Part of a small language model's weights.
Size: width 96, 4.92M parameters.
Architecture: normalized queries and keys, value residuals, learned residual scales.
Training: a variant of Adam for these matrices, 140M tokens, 8545 steps.
Each number is 128 + 32 x the weight over its row's rms, rounded and kept within 0 to 255. Layers, rows and columns count from 0. Numbers have three digits each. The size before them is the row's rms in percent of the matrix's.

# up: layer 6 MLP up, 256x96, rms 0.199, rows 50-95, columns 0-95
# down: layer 6 MLP down (transposed), 256x96, rms 0.177, rows 50-95, columns 0-95
# gate: layer 6 MLP gate, 256x96, rms 0.191, rows 51-96, columns 0-95
up50 113:104107156100105163130135185082097122150096113100174176141111128134116143200097087102113153199128086143127112149139120097175097140111076145152213098113120148136111080069084103126137160131079208132106111095074136137126110125154129138133091150115145138137136041114129166139143182104138069087
down50 113:123164143127162183124181163069168139105129144159159107141056171135150189143147096101105111109138126136129092161166155137156103181093147116130159104132112182065132098112084164094126162079168089113083098195129170186104145097168133089146152115144170112154120103189155101087128136116096076117
gate51 102:175053121127133090138107208091106078148108123096122095158122158129094156141042085118129133123123142109192110143089088113171133136119064149122112068170167143151106137094059133124167192113125130187130115146053136111118146158106157130135108081162075113092142134134097117134140138081128119088
up51 102:101153121094143125137144085142094134142198105141154126124096096140176135204143168064194152156168125118061147114121119189134128160123176138114107126110073071183143126114170091097091080127096125153147088072149103124159151166121107184151100147075149107088125142146108133124170131102190175128
down51 102:124063122112159095120102118187148131106133204097142130137166084139162122106173151140125159174133094143103110139163144133080181129098126140138190110086149065125135133132128122062137141119090162083119094158138139193151077098158084096140107172109124165114088230097148089144088131146149089135
gate52 098:114117090167106121159177111144148151102124156118123113113128127129164153131140109136128108114216103107131103114142061123124083153114106173066092190125135115147119129084107044140175119081141093131030155098211108063125120114145148150086123128137171073117113161116139075118109142073132142105
up52 099:175094094142100087109085055112108149175144096138131161119171131087134154081176138130119101132118146117177184125142142127104138129153119116138209071105111112154147097158125179098120097161163133148168137224138087181165158150105141153163135128161128134187200131104152074157119084161144141132
down52 102:135125088099176089122107078072146143116179102124102194104131167154100133119107128094178068122121115166121113096088144088110099086178123117137117097113155134151067138028174113110191198118126080075114099146149122169114081154114090148170106124169124104129084181132121149151144131104118131142
gate53 102:142108172159079064114113092070098149105106135106145104116094103180127125146180131148118165073136102111170105108156165092157128172117109156037112076104106120078105105096104154067137142097165048129099153109123128151139213143108130134086150126098074111142143128126100094103156137149112185116
up53 099:165123083127141156130125150147151102061092160236174147145122141093107112134215091112154130163148173146083121152110121106126122096116108144116159109102071071114119153109128043131099131123122103082122151086158119115145132125121102130161150105146084098074153132038115092128139121136090070105
down53 099:132125148157142136102106088178112104111125101135116182087167086167133076070093149128118073105125151104130048101134132133145127134181108167148181179041089101100127168152136110148112135157089110178169123115160113160120133117081112141140148053128138178129113143182113162044125148138129130083
gate54 100:083039158173139170135099125173164122135131125099150210111148074136126113130145140156148155160117145128131075152094143151163103157098148165089190103097085098134152138143103139105076159202125140148175086182149151116129124176131098115211122129112068114156095124074097119125127114109121110082
up54 101:142137179122091066120094067180091097166086094158135158079108106085077107168166133136094160149100116097135091141146108129145176151090137132133121133116118115132171060149076139124133133100131184110106116146062084075115103075145108148128096180151168198103161130105117087116091124136130198151
down54 104:113089142152144161080115103082127146113125132116082145178128181101083143138122124141109063051109147105111109086146130143185121140122133098084158067124116118094105169080158148191094107117135112128106143102174150163089152173180054132201122064118161094119113149155127145166139119116141055146
gate55 108:166092169163132112082153168119181166128122184200165144151143161181188089077143125103167132109121148105161120099096109137144127107131199136139111138060066123136133076124146143128139192139065097122083123086105150115100131122173142153123107127131152137132098138047148087110093090091101159091
up55 118:097086132148081184155154145139169145126158130084126083090210118134101162103144149124192121150151111156119111158122102151122099135135152125066189167111160090145093100146140117175126140177127149160131116075133186169163057134069108164147094139064161148127091088102127133085182169129112160110
down55 118:162138136150144026113058120161100065073118118137154096146106187141111131100082104098144111147149134167144152089160127120138143126153103133185126145133168196122134115093103109118110094123131127130122132124138125115155157218145166185163091145073175110159171148175152154122085060162155123151
gate56 104:122074162107121131105122081110129151184102136082170166144176083132154138147161175149122139133153141121123103090100161068136114147090129195120145071108060094180121123132072123121118140168102106162149191062111136142130112125140174173210135136105097075163177134130096089092097124090131163146
up56 106:056089143167105109205067148129133104138117102103095132120123131120173072120066176163215140078187198100117131103109131141103130118142128131111120187124087156092155203116136111171143156142147151119167120131124110113107134074098145109165108157108154188194140100128128097104120140106129104150
down56 105:062153056155117084099187136122139150079109131149147128127138205088107155114113104108104111120118082166174149176147077118113084133134081134152095097120151100165119134134178115087176131090151156115117120199180152117084110135193155096076129110139176122085078114085118175140122091162115105113
gate57 110:112124179172152148120097159076138179158124177099208201129124149103122094052159125162135154083083144090115103107151142152116194154044109114140122121080109101133124154136096090189129107120131077122096156133162137080114133124128150113187147070125108146066130131163114099089108118141127144099
up57 119:211102106128131172138127169156080087148173188048190109104144124105182111130085129113176135141107125097131119111105145176118165128139187094150113195117094149125113188149133178129111124149058149117132132144089181135148100139138092116096108122173122128164073101117130121074093128145103127185
down57 121:134153103122145151167152092130105100113118125091161127153131131086139134139128143140158173145146135112099134088191231096106098181163099113133145159084151077163142155135087109090113142124082139154127073147103132208072116099161135111141135174118189104169132129138052127115102177070190155131
gate58 100:139082108106119068072107167139129098104104176126129123089113134143156081050140062105121167126103128127164105109150119098114156132099089117136152202115114155133113143077075116096112091145108169115119166112100108072055099144145096153145063093128107113169104104103127198148119181093132075167
up58 099:120184121153136153129152070059150178129108126170126134133075107135081188154092141097088091132082109140112154135140126138185090104142081142060122052154145133044093136089126077096157175132157122124129148119149089121167179153161144099172178083112165173127161129127107103135145133158131136160
down58 100:109133100103144103193152095129162077094145131153158116116132158064130184133145116152154064151060107074146144128136161165167111073161138158098102138098121135149131058173165150098080174067069149095168123118141098121121141148131112107148107130054165166118144195101157121110159130141084149146
gate59 099:140106099118180077165185127150096130092050092121122104115163122120154104135171179053073116120095123126111132103157106165166180100131143126119132185111138107162088099143116127078146142197076142138094101084109152096153112131156071161152127154091106089171105070105140190140129112093098095151
up59 098:149090141135049155144106150131090101138108128078078139137128094133109139108079190093208108113190128114159093155159121120189103164125161156110137118089113151119109155131101143129145076107129154195123148157096158094145156089129169127154149170095091150081127120115021096144188161119114136115
down59 099:155170167106122164116117137131095104141130127150124076172157149124158140146128086137086146188167100175097173126090057105070154105123167120157133104127126160100110167140133163181082158136096175150166076163145150066097144079173144146068119109146180156175117123118203163153146131118152187134
gate60 100:160155153150094051128130057123115162120131173157159177100140081108157091152109123094127151179128107096151132149144093163170155107158220127106142166098101104100085122183100119176128086112195125152086108141128143084114136134115170158076158100155132105132154173145155103096172066090139095135
up60 103:106114119135125152143179123145144144126211063095111151149128117078104159146097067154138146107127198075145151126068091218100108131150143158062152069143178060124109111152126079143149160181126105160123127134084155095141137128107135116190114124166112126103112089117055124141128121131103127135
down60 107:165134055119092136132144090118160093083147116151147213150069117093112176146138129107206102074109089144140130173153108143142164087106091130126112047167122092158090122163119155139141147059081141094147126115127153104144124060128120080157146167091132145090090118145117092160095106143085121145
gate61 108:127110078184104084091144160141161099113104079158121142149193120144135096111139143097165160151110142141129074129162099175167181160122140171092124150166157145082122111086138054086141190114104136092181104081093120088085110189116148119110115148137132052152095143116174178148081106103100130135
up61 108:090105142084121160178117083122065140124124181070137110115075146125158160163118110162079084103104121121148186145111178080103049115180183147186115136126135108134154159139136105135109077154127123179103175155163149139136129112097097126156155102126084143151116125072103099106195200115147154114
down61 103:133140128184106125116134115167116118059177126162119155159156168117158052128106082079151095121081077151149171093131098111135161154102101065121136145107163142171127128070107130092117171138102136111098148091127092136123159110165132056101164046155148123087106048145124155118090127074158132135
gate62 100:131136085098193119141120099102115172153143133083160132141138107091055143093035124176116106096172091120142135133147121108100148122134116157140120127117150134090175137065114142099125146147143082104157170084162106099099170140114152185149116168103135077122133190176116124112069144079063174183
up62 098:145156105130092108095104075103169109091124138149085153128098164170110167139109095059103152196082046126137127108130138133107140145166130121100146204153131154143081074154124134185101141092187158101128099186131191130135142147141171089118125110165134144109129176084140161146168098179098110084
down62 099:119101105153099199142124165141080174151190139181097107185154112201211125161129103146174129151109133114070103132125089123124164155092131130098117161139087093163120149142149141119145148181069158183168146133128123154101113132128146105154091098143152116115127077070119095184158195116131165101
gate63 092:154126142123092135094155151106150119138160104196145149113075109115103134179172093159092092156096067122117148141155130190102190086145107117104150079100123132111150075144162087079121142073130107175067125088172126083115068184108157076117131157121159139108116177137133127109107200094092111156
up63 089:105154110113153134140139136151138131116170142152205109091125078149130170116178161145088173143171115121074166171104145156110117148132115082156146153101140079125045124090122155095107108144077192180149188171123124131109074142089139118163209139113136115153077091133061136084125171113136132146
down63 089:140128189133109044078142122145129115087064090106170136144112085126148129167187126073146171079168147138131117104122167088127134108081102108121146083120115175129111162071092145159097123107136078051100162158164137150160153125118167132115098141111104093135104161164076126065098099170109082137
gate64 101:115063161149112123190127121127167159116092158145138155212175146070153128076156094119130130096163116109163083208137136103096182155088127124129147160068127097182093117113083113193144119117072143155191089137098114159090162106159100152190135113113116158128117084154111137110109121118128106137
up64 107:040118124059100147130124148137127167122118110066143138129137144020119125152124121098175040138106132118136087172079137091103109135133090101160098157082110119110075116145098182179159141144099129143110114122112175130131144088189140103139105071124140145107132095128177142166083179149153143124
down64 105:182135137102195116147117093159146148122166142136117067150140113145126173139141134184114163162149174070123162072192154112132162123174206187089135145191082163130118128139118139151135133180073123124135107115147147138047162151171151141171119160167120113147105165143108097156161083133147175115
gate65 108:092124125155127114145200119110208114097137131167160172166119140136116144150187099114142132073124077083146099125157158144206158111131157131077118152183146158158114109133089082163171094092111097158130088108084134155126106197105135208150112133118127107139067123140103166068120139089108118160
up65 109:178127127128112075080148116127127106103119112113134174136108150102116158124122029059048120184058094135151111143154146143100075103123114168096117143165156188149084092148112146088112148122152114116094123207118175117119128107168093099141129086166112145147118135134155132166107053152169103122
down65 117:185121171152077128165114177144103160191168178107161160118135113137165126112096120130111127172167174143123157146108172159060134183117072115134125065085061107123099170093159116091125163107143168096124141108127137079129141096144149134104160173062143097124156143145095061151108175117085122098
gate66 102:101146141122080152151103109143135118092128147120113152212110071082139115141084140190091151196064143101139094117136093165126143075126154110120151153128122107089153166175126059116124169140120105113090129125108100054058186167142143120103136178124102109154175154111158087100060122097143124119
up66 107:094149175116104139151107159080108115126144164159086138203106098126080112109145131149087115097030168121133103127164138155117128082154074129114100122141166109162090131162131055113122157140171135140119185122132118049103177136154141077126125174179141161105182173093144105097087087099111118151
down66 103:090133109102132167134143059146092126096139135104121120151135108079172114117121131188104171133104180130098129155163119140155091092108192082145097143125117133111185194134114082087115082119172121171141109140117075132088161137123180111121138215094110171101210148138126102152117121174151065092
gate67 088:139106156144108146144109148104089112096110078135152132068116129124109130120102134161148123063115108154141079152161091141120114135129154127103157164098067201102101110089188137157179079160088157085148103118086134191130144120077112174145121126081094117112127145028075192126157177097149149114
up67 086:056119120169062119142125180127136101114134146180116099116116149158110113079156145161153179148134082127152147117116071189168143124189119124119151193079142043110132141149143119146157148159158174104169126059117150145121132112128112079139084145143121113093079124190120106148151204092129162142
down67 090:116140112140185096127132095155128165125161108159143162175214117124113160075127143153165114134150087149090135205170148105107121128105132135095158128099164092073145115121080107131141120133086116131087028125131146119095164101112055168196113168107102176140121107102063138163104134103132158157
gate68 102:164157101087101145104156109158151111122140165090127215153101147145101123093080157102162162109084145125129084159153124123138153164082144150077115172160117104124116188135103073159162150182108112132088121117064161060101192141088166169111109092115121094160131156124082131151096094099067124088
up68 098:118121107137186097109113116153116100161126086075101122069088137080128160138069117124152075130106113098116126121110156141108104136124176143086115133077121065101116053166090108172101120147095113080084132150122114159123131170049063100133128098117133054168143130113121111170091092154154194090
down68 102:138104174101149073139079168162173103124140163127085130140169186089152110134149067114141114182151068161083150163161123077116153100140159103141113085172076124122106134075119104099086145138150151140116064138167182111116150150136183142113141099084161117098184186111188146118140101163099112099
gate69 100:153103148107113138138145153120082116163155141048199107094117093132173121117068079112162111146109109089151109146087161089185137150150098143131158123149120137141125117087133168106149114140095104165068127093094132134090127126059136148128128105108142079160094120064194187171055101083149097090
up69 097:168100118094154138120129114135133165145150172111156129139128206144194113160128121182165104131135133125076113129111106140114132133122115059130120128080181107098153144106177113153127227159109108166142116137101072063117184143118140099110101090091172090139101124143190173121052106146129085179
down69 093:141187161143093155133122184101105156157187093139096117132097112156117188171081098119053111158167147148104161135182139126094072145121194166149155136111129190146176061175077143136147123125177135114132124116086150161178146161114131103152087126105146112164141131082075145076137154138141101102
gate70 103:167091100126081126066136109117162192092139109042142128179097138105064180137117151079094107106154131088127104109107107127135074110117111157170169128126179113084140149113123137118119149101126097131132150117128144073088197156129123145139134129150135087085114084052097103175088191131105113187
up70 110:148141125097137150104121139088149168087105070074114122159133161060101114143117126119096093124115126102103142147104106146140107096137140075207129145101190080090103102120119122130100171066161112099123186097189146065119180122175127107142148074197130127168164154089187142144129157158082155136
down70 104:129091127100108165133124129124204149125195099130111140135129059160075170140133166087128112084159153093193093150093142132081048139133113218108132081163159151085111170084111171148116181113109136104154157171126128158161161164106115101107210138152133128114143086112114102116109146135124121119
gate71 097:144113131155159147130129112105092110104146166172169145107107091095165092141111143145115130100115108097131091124157083131178158125096127085119091146117176165142135147121102128156174183091106155006118152085137082134126129152158171138178140111174161116106050089178120116132048180173113120132
up71 098:160131097175167144119164216121154141168155148160074130139136167125117125135154141183044119111180118116141117204169103175156139141121089094163132141210144143182127107143106094158156124092120099122126150124104148108124141121186124091119139074107136096140172146075137210154135094124114091143
down71 095:136060155167083091081086108090104104149149096167057163124104119178083110185160221173129115079164096138140116091149123105108131137128072165073094108135104088132132106127079127132107153177089157169136146121124119118117122127140133147143150072178145173089154158074115178114153135118109097125
gate72 099:111062121159084142144135182148151136157160108078122130165107102133108153111137179095165114132137147094136105091085134127131110125183110144091108123162151139144162205139123177134088160187121162121177133151105150160155148104125096144143053184050140091069109105058077101136139120113178118090
up72 097:179135103083107153170138142137113114122096175154102116114118092211113139110117147060196201126129139132107131149115126149151126072136121162044141147149113106131099105175155110155139103087106090154130191182140088113114092118107109177119145186146093128150152121082127140192129073165072123099
down72 100:104157143171130091046094104146199147145171092117146130124176135038134092140189114183089093140120159194106106157122107184132159114124131120130132093121135151115084153078136113154147101117109166100111093115133163111136137114092102079100051108170114176127115151159148110088111163120180091156
gate73 098:118058095118123074087134130131151115114126173081171175158130162120125153112113130085184141140116138114106095126152075075128167117076128124080135162158149082089168162106086119060173092103113149171091120167120172095075103158127105107100049110125125125111111086097062159129158179118113096110
up73 097:107107141157120090049123125121131115152095160092096134186117089111137140132086150129127106102129169112124151127106169180192085131128131095145141124117134201125112097087118153099164139156210125132102095136176154093170124086149157182099065089127168180118100121073146156085077159177127072143
down73 097:113072161161056090161137130092141084147129136116143163138125100118154163124124102143071142156082155132183132133123089158190127185132130154160154140082130069130124155125135076221116136122115085115082124110145099151147080123117118131131154143079178076143140141210149125090099113162192176124
gate74 087:141154132087150074082147139068122106068097175088124130133092176104136084188098132134131093115055159162148147132082147143116125141078145147114141074121161144096109136125128137212134125066115111157067169132107158210134136140077130091134121142166076159141139188116137133083141152127106127170
up74 085:121097102121123179126085089144150099100093149174095128116173069080153146137098168148086178179128155107111180196163153105110139068150078155139166119111174140148106119131146151109130096086187068054116126159115157111128171065101126138104133077091096142173160128169130147123128121153156167103
down74 091:095078115152146093190166080112097092106061113139101116153103081086154106131061112102146098099111079068112129083150126108135137143150141146126147109044126116144124040124149178087155184163115062109100136157142114097114133123122132148106136120111162066151070136157148178163097111153138141105
gate75 102:083121115099215104065096118124112126103065130075104137153123128127122171145181182134188111103048118083117138079139118116127145154102140188136131090118145175089153136144118148176142159103085077148156167163117136127087117127112120155091104143143122130159152114136148132102170095125158025162
up75 099:149135146159144107123126124124180121096132143087155137087118097168161111104074075113104119099116139120145114159156143168173166121191177052136101077167123123105106147030127083083086143153069108147124087130166047131148158177142154087103185123132171104147114148154097136109149142089115123163
down75 100:184072127113131185153083102109087138141085166102140138150083202142118204097203184178159110103078115062121163141124165116122108170111117118147156179095121100136125120155079143110146122097121106119108138134101083180100153124147106147152152144131147129180167156160066160085153158145099110106
gate76 105:132099162122127129054089131071121126099115075153194194139144141071153131099174096120119132152115083105193136109132096142143123115157099099089161212125076098130170111156107122125118207139128101080124152118133120138123216133141169102107087143104118155104149115081126076113116119098079140157
up76 120:119140062112222131181122112116157174137148168147113086137113147145112097171106159131143065136150152117089137098153108079103150107112122104174140109073152126110088129070114157114125129089104127191101127131133101100114059122143134174100118088126126138187094100200148131073176142103181076156
down76 104:141147096169107146134074178155150153141149150132120114116128110120103145152152097111147111113129142133108145014111203092084145138130146131152097060107180177142120111109159136198124067138174125088178110131114109115071130110150126135129094071107137122118076178070125164132124126149211106151
gate77 096:166070122149126141104079122138081147130147123099122160133101091153137148102114183192176127126124110078144102108126143089142132153138115206031161107051153131070156121108134157096145125112160071108157171148158155154094140113052161143122123121127101107105098180105111084094089166149161135157
up77 096:180105123145072130068078114140104130132139160190093221153121039194155131143143110119152132163093100081150112131179152139117130148174148160078133078072106144101103124114165130088144092097129109123093147123145170167095120148075128148136127151124157125135136159100083102053154148125110152103
down77 099:065162115097134103120159133169138128132097157117163096095195136117109163125112107146106184124124188126135176160093123152181131062164143127138152169200146171154125144135145145194151146141116161166141110141124129092101116146166108133096201194137064184121138113122166193171133115130177146169
gate78 103:142108127112149132128106078142098139181091158130157212114150115163177145117091066108176088165102099094160114087142129147139141178190129217071106114068134129090161097118124121169147131105115110170122118125097165175114110139084177130109113176122193117114129161105083074163145124110113109159
up78 095:150129165120118081152137143132089082113154087175128131098120124111132129135121093128131108106141082120149158142151132077135063124124076127077112107169091205075096141108102157085159136085115111124164082108205109120105149121111130058185129096130136140149153088138085160053095148102099081047
down78 098:094123091162153173130181125172091099098154140099152142131114144150110071124095131105180120159065099095117120053148135165133186122116126137146107181139112126161164130144130156120120149190103104168140164175100121153141102155109137191143202146143141110111136095093200155202085061151118154147
gate79 104:139102087139158100141164081084171159079077131099153100154108163139102154176089158064156066156143127070086146097145156124167165129084115106172175196111141081128135107160092133115126113133135098162106116112165069124084182150179141202109146161118149134160126141177155138101164165112114111143
up79 101:092112130109100105067130184187088143185079148145087126119130120137151090161096153116134100105141143133096129096132151102145096111125146210149096105166079215134137154093162063187109093160111085137124104139161197124128114152152118182141170121121087175181115135160118146123120088116085085123
down79 106:193163127132134171115139130101091137144164158205190080184124112134095134247145106160081158172142126109097126145080141162083093106182124124107049123143119176131067143148149134113088180138132144117156132112082088150105128090131100135130140143147129109108104140092133107164123135158130174153
gate80 107:150104145143134124126108128115115108114138123122178129147153013082129140100141127049126151086088151138145152099170123165193117081093096163110159136124121156124100097118072122148164120166119159080147164136064082113078125075200156128150155085142110122152140097090193081141119086120096121132
up80 103:154121066158178087134151141103111161126044162154154139140102228171105139140112105096141098081133100098153097066102099091187116127131130162140137152154088123140164217082130129074124118142114089145076127115141136084133167163091121182138103133175144124139124117114148137127164129095162159174
down80 100:108132118097117052155141124166113162123175117107105126101109141123123112164106118168154074141122167133148160173061162132086168163117153115122085140136156128146146126168140141127074138075162114140123102194221158184090118111090095112106135197105093078115064113125123180080139127173110125082
gate81 108:124051136133103125127124139108103062072080106095127202094123068204103112191140081113139136134129111097116123175155125155183129183134140174105184138128096095144107147071062129124134138071119093141113080148113125154110104103119109141116144165096140106107115184175149107124087136093120092084
up81 107:099083097093099154173130115119073127085106154125160111116050115159046125133148065080101054116148099126128140097119116136143103142141110123147110175092128129145106086179114112108164151092120192086175180110060129124150076088127156104120081157141181151151088089137139147130129184111147127096
down81 105:128190106175161103099154105163102140118145116174103094131156135201122150155173105101079147146115108109112134084163222106120156124104107175101135068191163131116153124122107136181148104109129154151085153191155190137135166110168129091126104119150123089123181127092098168102170108138132201140
gate82 106:134088148183126099096115175102197114115155188133113162163113142146138124100125151134180138054124149079152086140134143156165103135133162113118086179060099158133170137118136120170145173082132112113153129184120167131101127121160136150150110165074141093142091141011157103110079090103110137129
up82 106:107144160093171130119111149076042119113140097093148119150112096068082136202095141136159089158121153147087121093115114120136114125100134064173086142172124157079104138134096179101119170168163147112155088110121121194133172039101140157143149102131144113119152071143146092125092119170169166137
down82 107:082112141138138156114108135147109124095108110107136205124117083096101166098114092150177118128095069073195086080103119080088152145129127084165072112097097123114145153139095138107196130189158140079131123126121175156129058063085116082150159097179128167103131099148121161153135121164091124129
gate83 096:106065111135120186117100135112097127150121123104119122099126048107065163205194105106157134121109097066112081107158110133091108157109124112108071148088109134166139118140106088106180137143124153127130104115025112156151144110101132180121113168111105111103096090131080076146073138124140165086
up83 090:141161153161176186117135175116128147103138148138147105075095147147111085135111145192131104040159151190119113138130085166087120090136133163054157089107095120068104127144141104135144148088148062135139120102143110141145155088063094122148105103187032143140159129115144122180102147136143132125
down83 093:139149095092117146122099101148172110103156160127153106177144120128170123179139128141148198152132080110121146087128154101122159117133106134078124081087081123161100114108148068113139165094093088084136119126117077224123125214133112195114131144100163199133112113145097092192123091151148116172
gate84 103:121127136164083136163148171093125216128099123169167151149094120155107150101190151133170107160113146095139118091119122141135078096098171115202109175082075110160169125086123139167151178127106095174155082156125069134123102115139120174145131128073128129149087079065175113131103113073090123135
up84 101:160146085133116159163168132162165122082148157114089127078188103145141163106138157093116106114145114170111091142129137177185217069064113180121170170137095106178074152116131115149110063110120136147094190100103152115127102167157153115144147115100136166158098132180125163175148150152121154174
down84 098:209103119099089154125156137097068127150150158133154120091182130122147067095161151118110085105113093106133135175096083118081117069137109117083132150132140130127164070116101119152148104084138111142142123132118093125088147157126082176171122118185094138142140177056186079159084092080071143161
gate85 091:079096139117082203100142188097189123157166148152143132164150151104114110123143101159101114154146137097152127102086134074098120136104084167131168122126135168159155148183168110119099154181133164101171106119125139143137189123135127137152140176096110044126149117073105159081122203095167188154
up85 087:102104124079069115146126185156128147110160157156106111126156076142104174111131185148140127160165122136125153116154116096112137144200120181188113131113181152099174146142160100174174176172213140165106162159116088122130139100117137129158081102111155158091112070117081130118172099161121072179
down85 089:111108107147166122204113112180091139148170123122169120137183092131199123105121181123172148126139099104088143086122157129089164106159174165132127116130071128125130148123064124132131109150077146084172110116073144168100070111073136149133114161055098114136115110122133054158163131162113185082
gate86 085:096098131115127141087173151075114097129150136156139160125110143046065093196130108122113055088120168146098138173083118145076155116161068118177177150098152096127156088179118109104115151119105100111157111154140147156129164153141102119111127125050115107104105079058110146136150151101162073103
up86 083:129128094131169141078190133169175113140138129167142154175154109114128132132117103126147146183099179064156108137154099117113159058065096100111084132097107110091129115101141114134134088102135146083106111082141127163129176126156111124025179155172153077106153142162120115161085098136073191120
down86 084:105119132113137107130157092079132151104113143098114127069124255078112149095090124133127068102115095149177144161109090110083095128148135081165111159168145073084126116166142143085147079112128112152122128080171118113096119151138105115169133091145097131146091139122178158125169140070154127096
gate87 094:122145109176047107130116118091145153083119098141139144128125108056123144127167083164146115116168043130137144087154076149147113085131130098061160126183132120129129216106135135098111146073143148130065124158089209088096185107102166099121123090117124092146141124117123116127118116149098091170
up87 093:158097107151123115147126076102086123101129064079149121148062164119094163169143135114163126138150116093087159160086124108106124156111092120110175157143101148170141094146112135170109158160111078156151158120126104107151243101140113156091022125140147153097085112140134158168118101069129122095
down87 093:147089119129202153065138179142111093130159186146135117152088069150128175155080107159083134148162195171122167147119098148146119113161106126125086169171132171116148097111192131094190136136112147106154101151171093132131125167110086113132134181077101167122090103097128049142145162133109141090
gate88 090:181098101145129106130114109121128155116056128142114119151087059126148140125133131131169078087074116103158091113121100115126073173137138132108151077086181159085124150127149141143170070086101061105101116071124136140072127114102087175089112081108166075121160101149120049164117146118111094177
up88 084:085110139117150103131135153118126089131175163137136174195165167118101134121146100110104172148175123073161125078117112136165153104119134117122106167233086116105107146122103073121086162168106180102126153165151084069176094145109138117093108196180140173121077133097116179114146111125133148080
down88 090:106115108133153102145112106082101095120134109153115106141051166138173179180123146114207081072174154107098107134146085114102102129127111119136133123100110135098129172111140175137151068105116062126068148074186169099112124159086131103083137135164083145116160159164112161132206125137087078132
gate89 112:136046094102166119089157122096127116119093158105158161093125165064146077111139105129135150095151135107152126166117080066155160143096120146120144135109164166173086159088074113130112129120063123166072160095108140081063132173170110178156121147150147107158094087141133206128139157087148099099
up89 117:107186114153217153140127079112148149124075168100152130116133115194141079112089163160119151085115143109153140134153152131113102094104104104158129195128099061093111129188133149099142100142124144139123174204198078107140126176099096151072141087175134098131116180146129121148129150120132146188
down89 124:096149148169133124113067153109095108151110133115156162168062094132142114119115079047104117121104114130120155105170125123184099092137129108159107132118183145067175111151162150024115065114182153113159080151097108137140121114096082114044090144104112135094111133119123126108113107158094088094
gate90 114:163132101136128112178163116074111156126141158135123159143133050141115133165129146117145182092089073121132060140114036103156153136085122060102145134107094120110122178124125144071151125164145079129105192113129118055046144129147178130148112161109158100135076131121125130126104151084079117152
up90 128:171153135120114102067105132221126129124128050132146119176132171116138132138113107150109069164139170092125170099128152196165125158104102115150078168171169070149151100105103123162095138119100156166143080120121109167155166099074089166147127064142105164130157123131100178122190129136168141126
down90 118:146100131162058123118139098179131127118159098123146034122181150122139111128182105110135092142099126054124144097094088095170152118113169144138160190117108072098140157112137114145144190122143142174168103113140097101233165101072109117085138066133131100111110124151140157090111121120132120091
gate91 099:100135117178164150102135110145175096089099104175122180172148146114106076152142137112073113185125123125115129101106085131152135125166208142128181109151098190123111131137102123134143138145111163168130191139168108060122125190153138126186110108181157113125068130115180146070185174130169127163
up91 096:192083145144099101197101146162109177137151156067150121054165115128140131156166184149125196116148151099133125125158148123154127101037061118108102174137119053144158165105076101151107148122117142086112117118085106153125128093095136140135128147112112157134111104084067092180113122108103152107
down91 095:123134099135153162098173158111045117109149129161140145116126161185140116128159147107183100122130061150164077097130111142142110090121100101102118092154119156132114080081165066086139129184140183104065132146180096130138075182198129114149138106137143068107116160140172152137125167103079091165
gate92 100:103125112148177139116116160114149116160122125086171158162117040145093127145151185082161132175101122137088124070133114166140199072076170084162125099135083084142125110134137118136093172167095151168115128140102151134134131125212146182147125157058101112135104135159184113156085152080139132121
up92 102:134086170081059140098146106116134119134120182137131112108108190102149159095087116166141086108102132105177130154126156074100085161142059172055108140156124181116155096132138100144216160131116159058157124100142150160109143117127095073106099124143160121095144100091111140092177107123135116189
down92 101:078156124092172121115141111100108114109169126137135185116171162092158144076188152094142137056139210171129136123061129147113099122126080084143171134104079089145200179162107051093151140156122159120151116102174121135159109131139125138147136071109108122111082127111169122172130179094117118117
gate93 101:090114125209176107076094117087169144169159131086203126169144135110120155146136110138109092114137105083106100087101147146113118172156174151089135148109088097105094100116104070134157136126109163083159134134054142112128111116143163157156050129103147095105106152057134144138142200130179091146
up93 105:076119150175185152073085128092148169128152121124211121165122133110106153150149122182076117146150097110092117112089151126104115125169175164095139095146115117107087085138129107140134143145086147127178136146028148103144144121108127158143052132088095106147109151050155119154177175128167091144
down93 101:086145118066104150081178109147124137147120126142100124095141137126184106138136168128127208125082175172117157125133120098158060124102093108151138112104160127171199161119146145180077101096133117121125155123172133152141146174146130144059163115170111147191140184199122151128093062109105157167
gate94 097:187103127177104134099191093128122168086133121127145109184146124142047084129148115098123127110142095130093110129110135131152119141155129118136156074067154135178117175205113119145121156145088139110144140137105167127145195120152179147108121087115172051058108096158110073102122160102072177135
up94 100:174112150050141098105113101180116119179093131116125147085151125161128106152172139152115161179161085111167113100155156105155202155093215146148117129159110141128171099081128144168173094207089145098105103156089128131121104067149141144116136167075154149162128149071116129135149128166115131081
down94 096:182160095120107157139182126108116146082173081136129092157115192141123101135125088096061096137103145107173170129163110095173078129109086079175091137119178116089113151094137088102133108130103174180073134126211157160140134190200097164092128086132125121147149143130126134161149153113100142141
gate95 099:107090173174152133102122128087177169164119090108086231149170140140145121139165195127121185106129172139102129133147086099127193158145124058124118140144117113159144131131131092118100141129129103143070139148104113151161124150162097157164162136078095063164143116151147202138083174133150164091
up95 098:118150071109103139173153114145069111105153179082122091096092105095127105110146118099131060122116104051106146114126143133117091095094106153088160142143086067125127109159108166128132061174100127164105144114160148126115095151118144189062097140167091179182096173148177134122087062121126142098
down95 099:118143091152159129096131108048139197125088115130091103149099171183125162106112090115097146104063151071154126154132111110107126092141090100167070112117159090133118106122119068109169101158135140094094165063174155178138134174191075129123151073158153129081167178151108112124095125136107107143
gate96 102:126075146132134158111122117099097107132138127063102132114078101140142154151099145085232133104139140118119116041118171194118191178104154148100130119161134140114114162133107127163112150102118099148168184170128181130142112109096122172158104197111108064107062082107125114141093128108130177107